config = dict(
    norm_eps=1e-05,
    rope_base=10000.0,
    attn_scale=0.175,
    beta2=0.95,
    final_lr_fraction=0.0,
    seq_len=256,
    doc_mask=True,
    train_tokens=295600000,
)
Each number is 50 + 12 x the weight over its row's rms, rounded and kept within 0 to 99. Layers, rows and columns count from 0. The size before them is the row's rms in percent of the matrix's.

# layer 6 MLP down (transposed), 768x224, rms 0.0888, rows 166-207, columns 168-223
096:34 35 57 41 50 39 61 53 86 47 43 52 47 57 59 42 39 54 42 42 66 46 62 58 61 48 43 62 39 33 47 54 41 81 61 63 45 36 35 60 42 48 44 68 45 43 56 51 59 80 43 59 50 57 48 27
100:53 56 72 38 54 45 33 57 59 64 49 68 60 54 55 31 59 59 45 59 47 57 55 47 56 38 27 40 56 49 47 45 32 73 59 66 34 39 59 45 51 41 49 33 41 49 64 33 46 46 51 55 32 61 48 84
114:44 43 59 56 54 58 57 55 51 50 51 40 47 58 36 70 60 45 54 60 56 60 50 52 38 40 62 64 49 45 53 47 49 58 48 50 51 37 56 42 25 53 49 49 62 39 38 47 54 39 48 55 47 50 54 37
099:56 48 43 57 62 49 34 54 34 34 47 38 70 41 62 55 31 44 53 55 54 30 61 37 61 38 50 52 16 54 40 61 53 66 45 41 56 30 47 49 34 74 65 67 57 63 55 41 63 55 35 43 67 37 69 75
100:60 74 52 51 38 54 55 59 66 80 46 33 61 53 39 34 83 73 24 36 63 39 41 46 68 53 41 56 40 33 49 56 66 58 66 17 51 45 68 29 44 51 50 50 56 44 57 41 44 33 41 48 56 62 61 37
101:57 52 47 43 55 46 40 43 60 22 48 51 48 60 48 53 99 63 47 45 45 58 40 58 63 57 50 41 54 62 46 57 48 27 41 49 58 51 32 64 26 41 51 44 53 49 56 59 35 69 47 46 68 61 78 45
099:48 45 52 42 65 65 53 63 52 67 70 45 20 41 39 42 62 39 45 59 58 40 57 35 51 44 37 54 54 56 73 48 45 48 65 47 51 70 67 42 58 38 30 68 25 24 51 48 53 38 26 50 51 41 40 42
104:62 40 51 55 47 64 60 51 50 48 67 58 52 51 63 52 40 61 60 61 39 31 51 47 67 46 46 50 35 46 51 53 62 52 45 47 53 42 47 51 39 49 50 56 53 34 47 60 44 47 32 47 74 47 55 50
096:68 48 47 63 53 38 53 28 50 46 76 53 66 66 24 67 51 63 50 65 68 38 52 76 57 63 42 40 37 50 49 48 12 48 47 34 65 54 46 25 40 56 52 62 49 43 45 69 57 51 68 37 58 64 43 63
116:31 24 53 49 47 48 53 52 79 50 43 48 42 48 53 54 26 31 49 55 48 24 49 57 54 61 68 62 52 48 41 41 62 47 64 47 41 46 57 32 60 36 70 53 45 54 50 51 64 46 65 46 46 41 39 48
094:37 68 67 69 54 39 64 80 49 54 51 54 47 51 57 44 76 53 42 41 40 31 47 46 48 57 65 45 57 54 41 43 35 55 53 42 58 64 60 49 53 50 33 38 44 47 27 66 42 65 62 42 37 41 39 40
105:46 51 48 50 46 42 69 69 52 61 53 50 47 50 68 49 34 44 62 66 28 40 49 41 48 35 33 50 52 45 32 66 44 66 54 51 43 57 45 40 23 46 42 40 54 32 50 45 50 51 59 57 50 63 29 53
101:47 37 58 53 16 43 69 57 43 45 54 54 72 34 64 55 31 44 47 52 48 56 59 52 28 49 26 67 29 25 59 42 54 46 51 52 56 37 36 44 56 48 56 58 42 44 31 52 37 50 61 55 61 53 56 37
100:47 65 36 64 46 60 56 62 48 42 58 41 28 20 56 57 58 39 47 52 65 45 60 35 70 31 46 30 39 45 42 25 74 46 45 34 46 27 56 56 53 68 50 43 48 62 52 38 56 55 48 31 40 37 49 34
102:65 58 66 54 38 41 43 35 52 55 51 57 52 64 59 27 44 27 46 45 46 33 64 72 41 48 68 45 49 46 48 21 59 46 36 62 42 69 59 25 23 61 63 47 62 57 53 49 44 44 56 72 30 55 56 51
100:67 63 54 56 50 45 52 49 37 60 44 70 57 25 47 42 14 46 53 40 60 52 70 63 63 22 59 44 52 62 47 57 42 59 61 63 55 40 52 56 48 39 52 68 32 39 45 47 59 57 57 46 63 35 59 60
094:48 27 51 66 55 40 55 48 61 58 54 69 59 72 41 46 07 34 46 58 58 47 57 62 73 62 65 56 50 43 55 50 65 54 63 47 49 59 45 42 51 56 47 50 55 57 53 29 55 43 71 36 33 49 36 65
094:40 54 50 43 32 59 32 53 45 39 45 44 50 56 61 42 94 36 37 48 13 24 26 55 60 65 63 60 51 42 41 58 53 76 55 57 55 43 56 48 58 49 39 47 28 45 50 31 51 47 64 54 62 59 77 52
104:48 28 45 51 61 42 57 35 49 70 61 55 47 53 40 71 00 67 41 59 45 51 47 51 39 46 53 53 56 38 54 46 53 50 47 52 33 54 62 29 66 34 51 64 56 37 60 71 56 50 55 54 67 39 51 58
103:53 43 76 40 56 35 57 62 76 56 70 52 58 68 40 55 99 43 49 52 52 35 44 47 55 57 68 37 39 57 68 50 35 48 62 59 36 61 47 47 47 51 36 61 66 49 46 59 51 62 60 50 51 65 62 33
094:44 29 38 27 50 40 50 43 41 58 37 49 58 47 50 56 58 53 59 74 47 59 29 59 52 38 60 54 43 21 56 51 42 59 50 64 50 50 52 49 50 68 45 55 54 65 57 42 45 68 82 69 49 72 58 73
096:49 37 60 55 66 70 47 62 32 49 39 52 51 40 54 34 06 73 51 41 45 49 47 26 59 63 66 63 58 68 49 42 61 51 44 34 37 41 62 51 29 44 49 47 66 71 72 57 46 44 48 54 70 47 47 61
099:42 44 41 74 66 59 49 44 54 43 54 64 39 62 65 52 90 33 47 37 45 30 43 51 45 44 56 49 69 65 59 44 36 56 55 37 46 56 36 30 34 68 38 28 40 54 70 53 46 57 48 60 39 38 49 42
101:61 38 43 58 41 46 54 27 36 62 48 54 40 44 42 47 45 35 45 51 64 78 59 63 53 75 44 59 49 57 63 33 25 70 56 45 43 53 30 57 36 50 55 48 59 59 38 46 34 67 36 53 64 57 58 38
106:42 54 46 62 50 53 48 43 60 52 57 60 64 57 52 60 29 59 40 55 41 45 44 36 68 30 50 51 55 38 80 51 47 54 74 56 54 67 40 47 46 52 50 56 41 43 73 33 53 39 50 65 54 58 53 25
107:59 47 41 65 55 47 51 54 48 78 60 49 56 61 46 51 26 52 64 44 46 65 56 55 64 35 46 49 68 41 60 43 63 57 61 69 31 46 35 58 67 83 49 46 67 65 54 47 40 53 48 64 50 33 42 42
107:50 54 49 75 73 52 58 69 57 39 66 41 54 46 58 53 15 37 63 29 25 54 57 50 27 44 68 39 48 53 69 48 56 37 48 57 48 40 46 55 45 57 58 61 64 56 45 69 50 38 49 56 57 73 45 41
099:60 61 58 46 54 28 47 53 56 69 44 36 59 53 46 35 42 52 48 42 48 42 59 60 41 37 41 49 28 52 46 59 64 44 48 66 73 27 47 59 49 54 65 63 56 69 26 55 41 39 29 51 66 56 41 46
098:23 61 34 57 34 34 38 66 50 53 49 57 56 44 58 53 70 54 29 60 60 50 44 59 40 45 35 68 51 58 22 66 33 42 36 53 43 48 43 37 56 62 55 58 50 61 65 40 53 53 67 59 59 37 48 56
100:41 56 38 53 50 56 31 53 60 46 59 76 71 24 53 51 17 68 50 38 66 52 59 45 69 61 45 54 60 55 46 44 62 55 58 33 42 56 41 46 58 51 50 32 49 49 45 38 38 75 38 46 57 35 50 60
095:55 68 59 55 67 36 53 68 40 30 45 60 63 57 14 54 61 63 38 62 48 34 44 37 37 46 60 57 63 48 33 52 65 64 37 50 27 37 50 61 54 63 48 56 39 71 49 44 58 58 60 49 31 39 67 54
095:75 51 51 28 61 42 48 24 36 39 37 33 58 66 48 50 14 49 49 65 65 64 49 53 51 65 42 66 61 64 59 66 47 62 37 58 47 47 62 62 33 46 42 48 49 50 47 25 60 55 65 35 54 68 66 46
094:42 57 37 69 47 65 41 67 49 65 52 52 49 47 33 45 63 48 83 56 63 29 48 55 53 36 45 31 46 33 63 36 57 45 18 50 40 66 61 66 56 43 42 44 47 52 53 62 67 50 42 57 36 41 69 55
112:48 63 23 62 59 52 64 49 31 51 60 35 38 61 60 55 12 59 32 61 63 49 56 63 51 66 59 29 55 38 32 46 57 41 51 56 75 57 55 58 56 58 63 60 61 53 44 43 38 53 82 56 46 49 53 55
099:50 53 54 71 47 51 44 51 52 49 50 71 51 52 29 43 78 50 50 36 49 42 45 48 54 34 41 71 41 51 61 59 72 55 75 58 41 56 73 37 42 78 52 48 41 56 41 55 45 45 41 42 69 65 38 42
107:37 30 50 62 61 36 30 48 54 63 22 56 34 52 53 63 69 49 46 52 40 44 26 63 44 43 74 46 64 66 49 41 42 56 46 55 46 31 52 45 61 60 47 60 29 41 58 55 44 37 38 35 37 44 58 46
093:54 58 51 21 57 41 48 50 50 45 27 42 41 56 41 61 49 68 23 46 59 53 73 47 58 49 57 50 25 62 52 59 27 46 51 20 67 42 56 55 34 46 49 41 57 42 49 48 58 56 46 45 66 50 37 58
095:49 69 57 45 69 51 56 48 68 30 40 23 49 45 58 46 86 52 45 45 67 56 49 46 61 43 75 34 40 57 78 51 53 50 32 56 68 44 51 53 45 57 62 82 45 50 74 52 61 36 53 37 59 50 46 29
094:51 50 48 39 63 49 41 34 29 52 44 62 43 35 73 41 35 46 56 35 59 55 69 39 65 56 43 80 50 35 57 41 42 49 64 60 28 44 58 61 36 35 34 34 82 55 43 49 50 57 12 55 51 26 72 73
096:56 48 74 40 44 65 54 53 37 39 51 56 43 46 15 62 50 68 40 46 47 53 70 59 60 45 30 59 59 37 65 43 36 38 82 63 55 52 45 64 52 47 34 29 40 43 59 46 58 39 57 63 64 54 14 36
100:44 37 69 54 51 45 54 70 48 40 56 55 36 37 54 54 57 20 40 58 71 55 48 63 40 37 79 50 43 46 66 44 61 46 50 44 66 48 48 56 54 44 50 77 61 43 40 45 41 51 46 53 43 55 44 33
102:62 60 43 46 74 46 48 43 33 47 54 33 38 22 71 37 76 48 48 48 53 49 38 55 40 43 45 47 62 49 50 63 63 40 48 66 60 33 52 62 49 48 65 44 69 65 51 39 56 86 40 42 36 65 48 40
# layer 6 MLP gate, 768x224, rms 0.0884, rows 167-208, columns 168-223
098:49 43 65 58 69 47 59 39 59 63 54 56 46 53 61 56 54 69 74 47 24 48 55 60 67 48 74 47 44 50 46 59 57 51 80 33 42 40 54 45 48 47 50 41 64 63 42 43 54 47 53 60 45 70 55 57
092:44 37 50 38 33 54 64 50 52 55 17 56 47 64 58 57 37 65 51 56 58 49 59 62 29 63 48 55 52 62 63 53 48 36 43 60 58 75 32 44 44 35 50 59 45 67 61 63 41 50 55 37 18 38 52 54
101:80 41 61 64 60 72 55 52 50 66 61 35 47 46 50 44 60 47 61 50 56 29 53 64 57 43 49 29 26 60 48 40 46 56 53 46 48 22 47 43 34 69 48 44 52 42 59 55 55 52 44 62 52 64 62 78
099:36 43 56 61 56 48 60 68 49 59 57 47 52 56 38 42 50 32 44 33 68 41 62 45 50 46 59 77 44 33 69 72 32 56 40 33 66 42 46 59 50 63 34 46 57 70 25 55 44 51 45 31 63 55 52 32
102:76 51 43 70 54 51 46 54 60 64 52 57 55 34 47 48 63 45 43 58 64 50 24 57 40 65 27 51 33 28 51 60 68 47 41 50 58 03 53 33 48 36 64 56 79 53 43 38 63 33 58 29 49 71 52 44
101:52 50 41 58 56 48 50 58 36 47 32 62 45 59 48 44 54 48 32 32 59 39 37 42 66 50 49 58 52 59 38 48 32 41 41 43 52 72 76 52 48 32 44 44 60 67 44 52 44 51 55 50 47 71 29 42
106:44 67 45 49 67 59 54 43 62 41 56 39 45 34 51 63 60 60 63 35 46 86 42 45 56 47 31 43 72 21 58 75 36 48 36 65 46 42 44 49 22 56 36 40 57 46 51 62 62 48 36 32 24 20 60 64
099:60 29 42 38 44 71 39 65 69 54 66 49 61 64 54 42 21 59 31 45 62 50 61 55 45 50 36 49 33 38 48 43 61 58 52 58 34 62 66 54 56 60 40 63 43 43 58 49 52 46 56 65 22 48 60 36
110:61 63 71 50 65 67 55 48 66 59 56 53 58 37 59 59 34 52 50 32 58 63 33 60 48 52 36 29 30 38 56 55 79 53 29 52 29 79 61 52 44 41 56 67 50 39 44 28 56 55 58 67 72 55 55 59
098:31 45 61 55 52 57 85 64 42 40 42 56 44 46 45 64 52 42 44 49 78 21 26 34 46 56 49 55 55 66 43 33 41 45 43 58 38 55 51 54 37 51 35 58 73 57 53 68 55 43 65 54 49 66 44 40
100:48 44 40 39 52 60 51 76 53 53 43 36 36 46 64 61 52 61 48 61 66 49 63 39 62 39 47 58 61 45 43 32 38 59 47 54 46 49 50 49 52 35 45 34 47 27 31 37 54 40 66 58 62 60 65 51
095:51 50 67 43 45 60 82 38 50 67 61 62 71 44 61 38 43 37 34 42 47 50 52 48 50 56 46 71 59 59 54 39 64 41 66 91 68 38 43 54 60 29 33 35 27 33 39 43 53 58 63 42 56 50 60 65
100:61 57 33 62 66 28 62 70 81 41 56 50 44 42 54 52 57 44 39 47 58 40 46 52 54 50 34 33 39 53 40 41 54 51 46 24 32 20 26 34 61 72 64 42 57 51 45 33 46 46 53 29 65 29 41 47
100:49 42 50 47 51 64 67 56 55 70 41 66 71 52 38 67 70 39 55 42 60 58 26 63 50 50 54 30 71 49 43 52 67 50 30 53 44 32 50 45 28 35 54 63 34 35 49 32 72 50 75 46 41 52 34 45
098:65 45 50 39 33 60 27 37 54 65 34 43 64 39 77 52 44 51 59 47 56 57 35 47 43 25 65 99 49 44 33 43 48 59 56 48 54 56 45 50 45 59 52 50 56 59 43 53 60 66 53 47 35 50 39 53
098:52 46 52 36 41 50 64 77 48 55 55 70 36 49 52 39 46 68 63 59 40 46 44 73 40 50 44 31 60 39 62 57 46 56 27 42 68 34 44 38 47 45 48 68 40 48 49 48 59 56 43 47 61 47 45 61
097:39 71 46 60 40 66 66 43 49 69 39 50 39 59 59 50 29 52 32 45 52 54 48 61 41 34 61 61 64 46 52 64 59 35 60 66 46 34 43 35 72 51 39 39 39 55 33 45 46 60 76 66 69 48 34 58
094:54 62 76 61 39 48 46 42 60 57 49 73 30 40 58 31 38 48 58 61 57 46 42 61 69 79 49 53 52 53 61 50 73 57 65 50 41 55 63 51 47 19 51 51 37 49 41 53 51 58 48 52 42 56 53 48
101:47 51 60 46 47 40 41 46 51 34 41 56 46 31 50 18 69 42 57 55 49 39 46 46 54 61 44 52 43 64 56 57 49 45 51 30 44 50 48 64 38 51 51 36 36 64 31 31 73 44 48 49 62 43 49 45
098:53 46 57 41 43 62 52 44 71 41 32 49 26 42 46 71 44 57 53 31 73 47 59 44 44 23 49 63 49 49 60 49 31 68 53 49 49 57 60 63 61 37 60 56 49 47 48 53 49 59 68 65 47 51 62 48
103:50 61 69 79 59 43 52 34 27 66 43 68 64 48 49 47 39 64 52 42 58 55 39 26 70 63 43 56 56 37 35 67 36 51 54 54 49 49 61 55 56 48 52 50 38 51 53 49 69 45 51 54 81 74 57 67
097:49 14 42 81 56 65 60 37 50 50 41 50 35 41 53 48 62 49 63 48 53 61 40 68 18 52 59 52 40 52 77 62 52 49 44 46 28 54 57 48 53 55 51 56 79 24 40 69 55 52 62 60 41 46 50 42
099:38 48 41 29 68 52 50 51 59 48 51 50 37 55 57 43 56 45 48 42 52 54 58 60 52 58 52 53 42 64 62 46 53 53 48 65 55 63 29 69 54 39 33 18 38 34 61 56 62 70 45 33 38 57 31 47
108:55 58 64 44 49 45 75 54 40 49 51 53 57 70 56 39 43 44 43 69 61 32 39 64 72 63 34 38 55 57 71 28 63 53 53 63 27 35 40 61 23 44 29 43 45 60 55 52 36 67 58 46 58 55 49 27
096:69 39 38 41 22 47 50 43 60 40 41 50 48 41 48 44 58 43 72 45 67 40 54 75 61 44 64 62 38 59 44 49 56 52 71 64 66 59 52 58 46 43 44 69 32 57 48 46 55 73 46 60 32 46 50 56
104:61 71 61 73 46 58 58 48 61 53 59 46 49 46 69 81 38 37 42 55 43 60 39 38 44 69 60 60 36 47 43 45 49 43 55 60 51 58 51 74 47 40 46 76 55 43 18 34 51 53 38 56 71 64 39 34
103:65 57 63 70 40 50 69 50 48 50 71 48 46 55 38 58 57 42 43 63 63 30 42 36 46 51 53 45 42 54 77 38 65 47 39 51 32 37 54 51 49 44 41 49 63 58 45 47 52 48 65 65 69 47 74 30
097:73 72 63 50 45 46 40 51 45 48 51 54 62 47 50 41 68 49 68 62 42 56 66 45 49 48 48 56 52 51 30 69 39 64 42 53 43 70 62 48 57 50 66 78 35 41 37 45 80 55 49 74 37 42 42 54
102:56 62 75 55 43 44 57 62 51 47 23 63 39 37 51 69 52 64 60 43 39 42 34 54 38 53 64 55 39 32 62 57 73 48 47 47 61 59 56 55 72 46 62 60 42 64 54 40 41 46 39 57 53 42 55 61
097:34 40 33 27 42 79 49 41 54 67 48 50 51 44 67 55 53 48 66 67 48 52 55 54 36 61 62 74 40 54 49 57 51 52 68 47 55 44 68 53 65 57 50 48 50 66 49 58 54 52 78 42 56 43 46 63
102:54 41 55 65 34 40 47 42 37 60 63 47 35 44 69 46 35 50 41 21 35 34 40 58 59 44 32 55 53 55 45 42 34 59 41 40 49 47 59 40 63 59 66 80 47 45 40 44 55 61 58 34 44 47 46 53
093:57 30 64 54 30 64 46 41 51 58 42 71 52 57 57 75 48 47 51 46 40 43 45 44 57 37 61 70 76 73 38 39 57 55 55 67 53 67 39 38 53 47 42 60 54 63 33 42 47 59 41 30 52 37 53 64
101:45 38 52 65 35 50 60 56 50 56 56 52 63 31 44 27 32 63 68 33 52 66 62 42 63 63 51 59 46 44 39 51 44 52 47 54 42 25 56 42 34 42 58 55 47 51 42 64 63 54 32 64 52 29 49 49
098:48 43 43 42 28 67 62 59 54 43 62 34 35 41 61 38 39 47 57 39 69 62 48 33 47 55 30 49 53 49 54 63 37 35 47 41 49 32 42 27 58 50 62 65 59 43 56 44 59 28 57 51 37 59 46 38
103:51 57 53 61 65 76 71 53 57 45 50 65 54 41 77 58 46 49 34 21 62 72 48 27 55 48 48 67 39 47 42 51 61 52 60 51 66 54 61 61 32 38 66 64 50 41 49 24 56 62 48 28 32 23 62 58
099:67 64 44 52 53 61 43 53 49 45 38 49 61 46 50 17 44 67 68 57 60 54 51 50 57 62 39 48 50 69 57 64 53 66 58 72 82 49 27 45 28 63 48 34 59 52 42 43 49 37 62 61 54 49 51 21
098:52 57 48 58 48 44 52 55 49 72 54 70 60 42 68 66 33 36 51 61 58 38 49 19 44 54 57 64 46 43 64 45 67 51 55 46 59 49 53 66 46 43 59 57 58 40 48 45 54 49 61 32 49 45 48 58
106:61 52 67 51 51 35 48 43 30 61 48 67 61 40 52 37 35 63 55 36 36 56 84 59 50 44 70 61 62 46 49 35 37 55 57 52 55 54 58 52 48 49 64 30 67 53 41 72 54 69 35 58 54 42 60 72
097:41 46 58 50 62 45 53 77 38 38 59 58 41 41 48 43 49 71 36 45 67 59 55 52 60 34 40 47 56 40 68 67 56 62 45 69 31 43 36 54 44 69 60 47 64 45 39 52 64 40 40 55 34 48 51 26
107:59 25 53 58 51 52 58 32 55 40 40 49 42 45 43 53 57 64 64 22 59 46 61 46 48 42 52 67 59 41 54 41 55 63 37 48 51 45 45 46 51 49 61 34 41 55 35 44 62 53 69 57 60 45 51 56
101:48 52 23 63 42 49 44 44 38 48 67 58 65 35 55 51 52 50 46 47 62 49 58 49 67 60 35 38 54 55 51 24 58 65 28 48 84 48 68 41 47 58 60 47 50 55 33 54 56 57 40 20 58 67 56 28
100:56 71 62 44 30 42 40 57 43 49 44 54 37 39 54 48 46 51 54 48 65 76 57 41 65 66 73 74 48 40 54 45 67 32 38 56 39 53 31 66 40 43 80 62 29 63 27 59 54 79 17 71 39 56 51 55
# layer 6 MLP up, 768x224, rms 0.0893, rows 167-207, columns 168-223
103:68 44 35 66 46 49 39 52 46 50 55 42 40 48 46 61 58 68 56 66 36 35 41 60 60 64 39 63 57 54 66 59 67 47 40 45 68 37 36 10 56 49 46 47 49 60 47 57 21 41 53 46 26 58 33 76
092:53 53 63 64 42 52 50 35 71 28 53 40 67 53 51 36 47 54 17 53 51 60 63 57 34 49 75 75 45 61 47 46 49 44 53 58 53 62 53 22 43 73 78 54 40 43 44 50 59 42 68 51 55 37 57 58
101:76 69 63 38 32 27 41 50 25 61 49 49 49 60 53 49 53 53 63 27 52 48 56 48 62 50 71 59 45 55 45 34 38 52 37 55 49 70 54 55 51 23 49 40 49 43 36 46 40 43 56 81 37 79 54 37
101:37 60 32 23 49 52 54 58 49 26 60 41 50 65 42 49 38 59 68 58 54 54 36 53 67 37 55 59 58 30 42 47 41 30 48 54 43 56 42 56 63 48 16 69 27 38 39 41 67 49 45 73 50 57 34 63
103:61 45 50 16 49 41 45 48 44 72 52 35 74 48 67 49 58 62 29 48 27 34 56 47 20 52 52 51 48 47 46 55 56 73 41 58 43 48 48 55 57 68 52 56 45 56 32 63 50 48 65 36 62 43 59 40
100:50 54 69 59 59 56 50 60 60 47 41 61 36 40 48 29 63 44 64 31 77 67 39 71 63 41 41 40 49 64 75 39 50 71 50 41 51 58 54 54 39 51 37 39 51 45 33 58 71 65 40 38 40 38 64 73
103:39 54 57 35 42 70 64 49 32 57 57 51 38 57 45 60 66 31 54 46 44 50 49 60 65 79 39 30 45 59 30 57 64 58 48 58 42 55 58 50 37 51 61 31 56 31 36 72 61 45 41 46 52 50 50 46
095:42 42 57 58 63 30 42 33 68 39 65 70 59 57 61 48 43 43 39 59 30 60 54 54 55 38 28 31 39 56 64 54 26 37 70 42 61 60 71 53 61 62 48 61 51 53 41 42 56 38 33 62 51 71 34 51
117:25 54 41 57 51 54 52 70 39 41 48 57 45 49 77 56 49 62 38 53 77 29 49 43 58 36 57 54 47 29 54 46 57 55 70 48 55 44 22 58 53 50 69 53 57 41 61 52 34 44 50 44 43 35 58 59
094:49 61 58 50 70 62 49 58 52 43 71 18 50 33 66 51 34 36 49 56 55 77 56 51 52 79 74 55 37 36 50 47 49 50 70 47 52 48 39 36 54 55 47 42 63 37 48 62 35 43 52 49 67 58 36 42
106:46 55 68 74 45 57 54 22 75 78 52 69 61 53 39 64 47 60 40 50 50 55 44 54 74 45 54 67 52 36 46 65 57 54 72 26 42 62 59 24 54 46 56 45 68 67 64 66 53 57 52 48 41 30 37 57
095:44 60 62 51 41 47 48 32 53 52 62 50 30 56 57 69 55 50 35 56 31 63 56 76 47 45 57 58 54 42 38 68 28 54 59 48 53 45 47 72 50 34 35 53 64 38 74 37 65 81 59 50 61 48 36 70
101:71 57 52 88 55 73 41 44 46 51 31 42 53 46 56 32 54 57 53 51 37 62 69 61 38 37 50 46 52 53 25 45 43 61 57 37 39 42 31 45 59 50 49 61 43 45 57 53 51 61 30 55 69 65 58 29
107:47 46 59 45 48 46 62 43 36 73 59 33 46 58 58 56 54 35 45 38 55 44 56 34 57 57 50 46 28 42 53 51 83 51 59 38 50 67 77 50 64 51 68 59 53 43 52 58 41 30 51 34 49 50 77 44
100:61 43 73 52 57 63 56 52 55 60 43 61 48 72 54 58 64 69 56 70 38 51 38 57 62 71 38 40 54 40 69 34 66 43 51 57 51 38 37 63 61 59 41 45 75 67 52 32 49 39 82 31 60 59 38 64
094:41 35 54 49 76 66 41 52 40 57 42 37 32 34 53 54 51 41 38 61 29 45 36 39 32 38 46 56 61 34 48 64 58 59 76 63 53 28 44 54 52 27 59 53 51 43 50 48 42 44 76 45 55 38 62 40
095:62 64 54 55 60 38 43 39 53 43 53 55 40 30 38 53 63 51 44 41 62 66 42 49 50 54 25 37 45 38 62 59 55 57 48 28 34 74 38 46 32 61 47 50 37 36 32 55 44 66 42 44 40 49 43 29
098:56 52 48 50 48 59 51 68 58 65 56 37 43 57 54 69 27 54 71 63 42 55 54 38 28 20 60 46 24 33 64 66 64 65 50 41 38 30 18 64 70 51 57 55 35 74 74 46 28 33 34 49 60 26 71 49
102:53 37 48 34 43 47 53 40 44 58 54 36 71 58 35 59 69 51 60 53 42 44 58 28 51 44 39 51 56 51 25 47 33 67 48 40 43 47 39 40 35 57 81 66 31 31 45 42 69 32 56 57 49 42 65 41
094:74 23 50 52 70 44 59 40 50 80 35 45 55 61 38 49 60 46 38 39 89 26 21 78 44 51 48 57 43 57 53 44 71 64 57 44 63 49 55 34 56 36 51 47 53 66 58 54 72 41 49 46 43 44 35 59
098:71 53 60 57 60 26 62 53 47 39 52 38 51 47 38 69 44 56 47 49 39 38 55 42 61 50 36 27 30 41 69 32 64 57 48 27 42 45 48 51 60 62 49 59 64 55 59 40 50 53 47 39 40 50 81 55
098:68 46 51 53 45 58 49 60 56 57 67 32 44 64 49 77 28 57 58 21 53 57 24 58 57 45 48 43 63 53 76 36 31 64 68 51 34 40 28 55 59 66 70 42 44 61 49 57 65 57 57 81 41 68 48 46
103:59 62 47 51 36 42 72 32 54 56 50 68 49 50 54 31 55 47 48 56 69 65 64 36 39 59 44 30 52 61 28 68 57 49 36 37 54 43 67 64 47 50 42 47 70 56 50 52 44 50 40 50 57 53 59 67
099:55 36 70 45 41 56 40 40 55 70 62 60 54 49 38 29 32 55 40 29 43 61 51 45 37 52 46 49 51 48 37 54 53 22 43 20 45 40 72 60 46 42 63 51 50 48 45 47 42 53 38 51 45 45 57 42
101:34 50 51 65 96 65 42 42 40 73 67 57 41 63 50 51 42 54 55 29 26 50 47 34 57 57 69 48 52 50 44 34 48 47 43 64 35 56 42 53 72 60 31 60 52 51 51 55 53 65 64 58 72 56 57 31
104:35 50 26 53 39 62 69 55 36 58 70 63 46 69 59 56 45 35 47 58 60 51 62 60 55 73 66 38 61 36 43 42 28 39 54 68 36 43 64 58 33 39 56 40 41 71 56 28 72 46 59 51 23 59 49 36
099:44 54 39 54 27 48 45 48 49 68 46 62 54 36 47 55 41 49 25 42 93 76 45 38 51 47 72 65 71 32 59 49 62 37 45 31 54 26 39 35 29 49 54 52 52 62 47 63 45 70 40 56 40 40 42 48
096:64 40 64 31 54 51 69 67 36 63 31 32 54 68 58 33 41 42 44 33 58 53 47 37 31 36 50 40 36 52 26 46 67 29 48 54 40 37 52 28 26 55 53 44 67 43 56 48 47 46 48 44 43 44 64 66
100:43 62 69 39 53 27 56 65 41 45 50 58 51 52 51 38 44 64 45 68 53 45 67 60 36 30 24 60 36 73 40 63 70 65 38 40 60 63 52 56 45 57 39 53 76 45 49 54 51 68 43 64 54 33 51 44
093:46 40 46 43 80 60 46 88 68 61 48 58 64 71 79 47 66 41 43 33 42 42 40 57 59 42 55 47 66 53 41 46 50 49 38 66 43 48 59 38 50 40 57 39 53 34 61 52 35 51 52 30 50 75 43 53
095:60 78 30 47 62 34 40 64 38 34 49 43 62 37 63 54 40 41 39 32 57 44 38 45 57 62 64 51 54 51 25 39 42 70 48 62 53 41 42 46 31 37 71 19 44 38 53 26 65 40 49 35 66 38 42 52
092:49 44 58 60 27 65 31 46 51 39 23 62 77 66 42 43 33 25 41 73 61 52 67 42 40 33 60 43 27 48 41 44 64 29 72 42 41 23 37 40 26 58 47 56 36 26 39 54 43 52 53 68 44 56 54 44
110:27 44 42 52 56 44 56 42 63 62 73 63 44 47 61 27 35 41 51 33 75 27 52 55 44 50 45 38 63 52 48 56 66 50 37 50 22 40 52 38 71 62 49 56 62 43 42 49 31 41 51 71 34 62 52 59
101:50 59 34 54 58 34 60 52 51 72 26 54 39 52 62 52 67 66 48 19 30 41 51 42 37 44 57 33 71 39 51 57 43 69 35 38 55 54 43 54 57 57 36 36 57 55 57 72 66 53 40 32 35 32 57 42
111:57 46 66 45 62 56 39 63 43 65 59 44 40 37 67 56 66 47 33 48 41 47 38 55 45 61 60 51 42 62 40 33 49 62 62 34 52 53 28 50 49 74 50 59 80 42 50 57 55 62 45 53 23 77 55 43
095:55 64 48 49 39 49 51 45 72 48 46 22 46 32 23 50 47 53 36 47 59 67 62 58 47 69 49 56 61 45 40 60 48 16 47 51 59 56 35 50 54 68 55 61 35 41 61 44 48 44 44 56 56 65 52 38
093:36 47 49 47 38 53 46 59 64 46 53 40 58 45 40 62 60 34 59 47 50 57 47 19 32 51 52 59 20 58 59 56 40 35 47 49 27 54 60 53 41 58 63 60 70 30 57 21 46 48 55 41 45 63 45 63
101:55 45 48 75 42 61 64 46 41 57 63 31 60 57 47 63 59 66 62 67 62 48 31 55 29 31 49 49 57 38 67 62 41 46 41 44 60 44 49 43 54 60 64 75 59 48 41 62 55 59 56 46 43 47 34 46
094:71 59 58 57 47 63 61 38 62 34 54 70 30 59 49 52 51 60 39 50 56 40 30 42 61 43 72 50 34 50 62 40 43 27 70 39 46 55 40 48 39 45 50 56 57 56 58 24 59 55 69 31 53 42 54 31
102:37 64 54 54 53 65 50 80 46 56 62 36 69 27 63 52 33 52 44 47 57 34 24 49 60 58 61 39 60 48 76 67 52 53 46 33 33 46 37 37 39 77 69 39 67 55 65 36 83 46 45 49 60 41 39 24
099:44 42 71 58 36 57 72 28 64 41 57 62 61 57 56 53 56 35 86 37 36 53 58 47 56 42 39 43 46 68 68 44 68 59 56 57 65 49 44 56 40 22 56 57 61 60 41 22 56 56 49 68 28 47 53 43